Weights of a small transformer language model.
Size: 5 heads of 64, MLP 832 GeGLU, 10.3M parameters.
Architecture: no biases in attention or MLP, tied embeddings.
Training: a variant of SOAP for these matrices, 654M tokens, 4992 steps.
Each number is 500 + 40 x the weight over its row's rms, rounded and kept within 0 to 999. Layers, rows and columns count from 0. Numbers have three digits each. The size before them is the row's rms in percent of the matrix's.

# gate: layer 2 MLP gate, 832x320, rms 0.142, rows 150-163, columns 0-63
# up: layer 2 MLP up, 832x320, rms 0.146, rows 150-162, columns 0-63
# down: layer 2 MLP down (transposed), 832x320, rms 0.135, rows 150-162, columns 0-63
gate150 097:453489488454428516486570461471517502393505593432483484464493481504471519443456565460528536535462451560466450451522498535501451528442481444455456538582494495533472557496531561431498529518511489
up150 100:485573487542456492484579475476490494444537499496514483516484525514474551483418515405509476522493506590461473403548466515474455524452476514474537534552444572519497549511455540522444487498468496
down150 097:505545505509542460467589542526464468445429494474521478524468460457557506400505476505468516505466490502471483484477473410467438483491570562495546526559482422409465516453451489535432533456438484
gate151 104:567578525511549455464513491426489524502550525521515550563464531477501481502431580515515521505522540429550477427443474514523472503502557546494515533475523508451539582440520503460469520549443462
up151 102:491514576501493569550525599511544508520504493539472437501499491477476501421521512486504464548491515499401499454486574480542474507521464487458527523448556501507573473539499496482448531610480541
down151 101:551480446437445477459425563377528537527475480436473470466478554477518424510428455454529525538506534501537510510431490538484509575572521523461514491515481466522503542535493569446526498496533447
gate152 097:500510493481482543545563459493554511535494509431479458518545437535465556400560532534578549463567483557453525493468539483529501509498488493453533535532512397513480561500478500502501434500423463
up152 107:486422493498537538598531442494523540497554468565530530502573474543477499531500515486491445528449509512525491553526458466502559571495442490502484528482534465460572521426531590474487454471449465
down152 101:482488456512535484466441446560435469485476514522522561504423478464539496546528463437476467529503465490466526511450522428490503510496480538471430483545412466480538410512553475458533538506511496
gate153 098:533496532458454496464548539490531475480465490489506435511465488498548508432559508577418606529460597521462453575497572520557483481586518557462577568505551475510447445533537469607449467474468507
up153 101:484516508461483495539481492493490497521489515527463441482488511530491536424553513470554509541504451505468539487442581517562516409555528575515487568470496466478422426507521490455462468459541531
down153 102:501491465516420473522506518564516456463501529515495446501476496450461512524529521528440491476518513475451442458504489510429494501528482427514517458547539513513573538511550531501506477501499479
gate154 097:524499507518425574445484565538515578574541493494431520398440503514462542502573475528484576589578453537523518408498538494497465444572518407459465523458534458538493509477564509547501447518581501
up154 093:442440568580513517487471463510439488480449544483454476505440490527487496450450506522497495557477524558502548520505527523543522449514454553483566502533551564525501554511471474598487548494516439
down154 094:500563528475484448551499509514498563507524441413500612496548458458511461514537512517535509500509474439506373557492443520448484483490433495500482446467490495481474542467504495447514500460495520
gate155 103:498487494533509518501570512502530458440534465534500482544558515562420502491493443456445442479507525525462524518466491445543616497489532476438442484422531448585488511504518559478506525488463541
up155 099:532495461471516518454465461568508509576445554461459518496415531495485491445532527504512539482470541510458466487486507433513452484490486505512565496456484523527469493500493443472496493536541471
down155 093:556483489501449471511502452518534447494522470549504533447509527472463495509539472530520454575436487542520534484499482502508579493517463546503526519446415555507465510491435471473496502530543501
gate156 105:490474554446498490550482476426526416507566461439497485509490488497510529552483537530535542529509480449508537429492440540493581502539524539551505555492530513515504456579477450467430534518482488
up156 101:481495529516534508477533414465513481474526482487516522538480497475449462457498519465553505490439433523549417542501473468431508500490486484491479496525548529495513511523523490456440552504450551
down156 105:530493525480402530493521504537503478453547522481467444479477501516490483527470461510488479472524566551487468430538544529531495511461547424456476594544596486542500579480504506482519533530446486
gate157 099:564533513459507476474468512467450526526537566535514471526475518467512381489469501513473517483496443496460461517524476522476540532447492451455455590521535493430526506511519424412576519498517514
up157 104:466510497561467553552542577455515502512478561504470551501577552555520552570512493460511454464512462494501500557509470510509548527482492560502493534503497545576448461452533461483533462477569505
down157 105:520498537504495505443489489522538444529517538486559469524499534494481411628474431458532490483534468567566541446438461445502557531528544439493548515453542496470506493509499508468569469478458558
gate158 099:475469515474503525474495491484492567489439420538474540478490552519484523420518499560539524499507487449499519532492493503463514441577462435525476538425489547453574509441410469417479504513432520
up158 097:499566413547489432516561504508461492500492551538437555542471516475481540489434527561517437582454558451525568489514494507550483545511512517486475539471492511507492481486528519514441473512498395
down158 097:432458576517545531522460493474521526465478452483527499491570482436530459496510473480465511465520495527538508571552501457502447465466477478531520460513522446499496496568482511467540473505511571
gate159 102:538586529454521490466577503492524464481530484547508525581464484478468387466526519517556506481558520496528506495501347491503486522506510427555534572584493498510536565590479486460476534501510546
up159 101:493442431529471591472554380529555443492556518529483408544531554494466451524503541578523518541436557495456489494549475542497502538506476513511632500480488540506475572507506541483484542496538532
down159 097:566519428491447497489509498542447603523544519491469501586472529457523562479451508447495557549480468497466453480419576529535500489480458468537458473506503517516506494529531436484495480477496577
gate160 101:578558532503529525529482441564499466490485483430562493436501474518544476491471487519465467536439457464441503451505427499486534495435573442488479410429467540494464531490506522503515576466414502
up160 100:473439538549475515484538451547519444489522438475480498471593447464452431488519493510554490474540421539513479499555513571534511510447528485513464443461476526598539514505475509509483535522512510
down160 099:560531535437509505484578479493477558520501493515458480502433523477570472470482432555526474460538507511507507538544550475520406489475511554479616542434521489510486505422565429496470562469471460
gate161 091:512450442549537482493525504551508606518525541512469457526486490506513501536479519512459447506500528515486487492456522457547579437539569440456482505467532485448552484487504567503475429515512502
up161 093:476461540522474482448454512516532489498480522524480467538511529478476472523468457502490496504420511510491547489474426501515563532537486586480476570553527458570505464480601500516472484552524500
down161 100:474428519477515419483519462469492543507471534518493424458512474558461560409475540504523521510407550495536460511590505529524573486545476506487513499428456453530454540527471500537505513434538505
gate162 102:538496475493588549426481507488527433522495456542527524528554497536542503494532532478553536455523489585482519511542588493484536527528514496505449455505541525476555446476521462421503416524522499
up162 101:483480433467511483508516466460503465537505519546468533430513593500550486482467512473502464487557453512494460479435516474431474519502543482477481530460483573496551470517528478514521456490510500
down162 104:556492489504605489543447503515503476534520515489513527542532478581503499446515477558516530449472479507528538527514464576600531487555524506480467464497494457487474536473478500462486495503479468
gate163 099:482542491461509507465552505514503452449513532418513512478460474590513549613512490584519481487488531486442482472513487499556515467465464474402459454492507551479478515473450492480544528466398493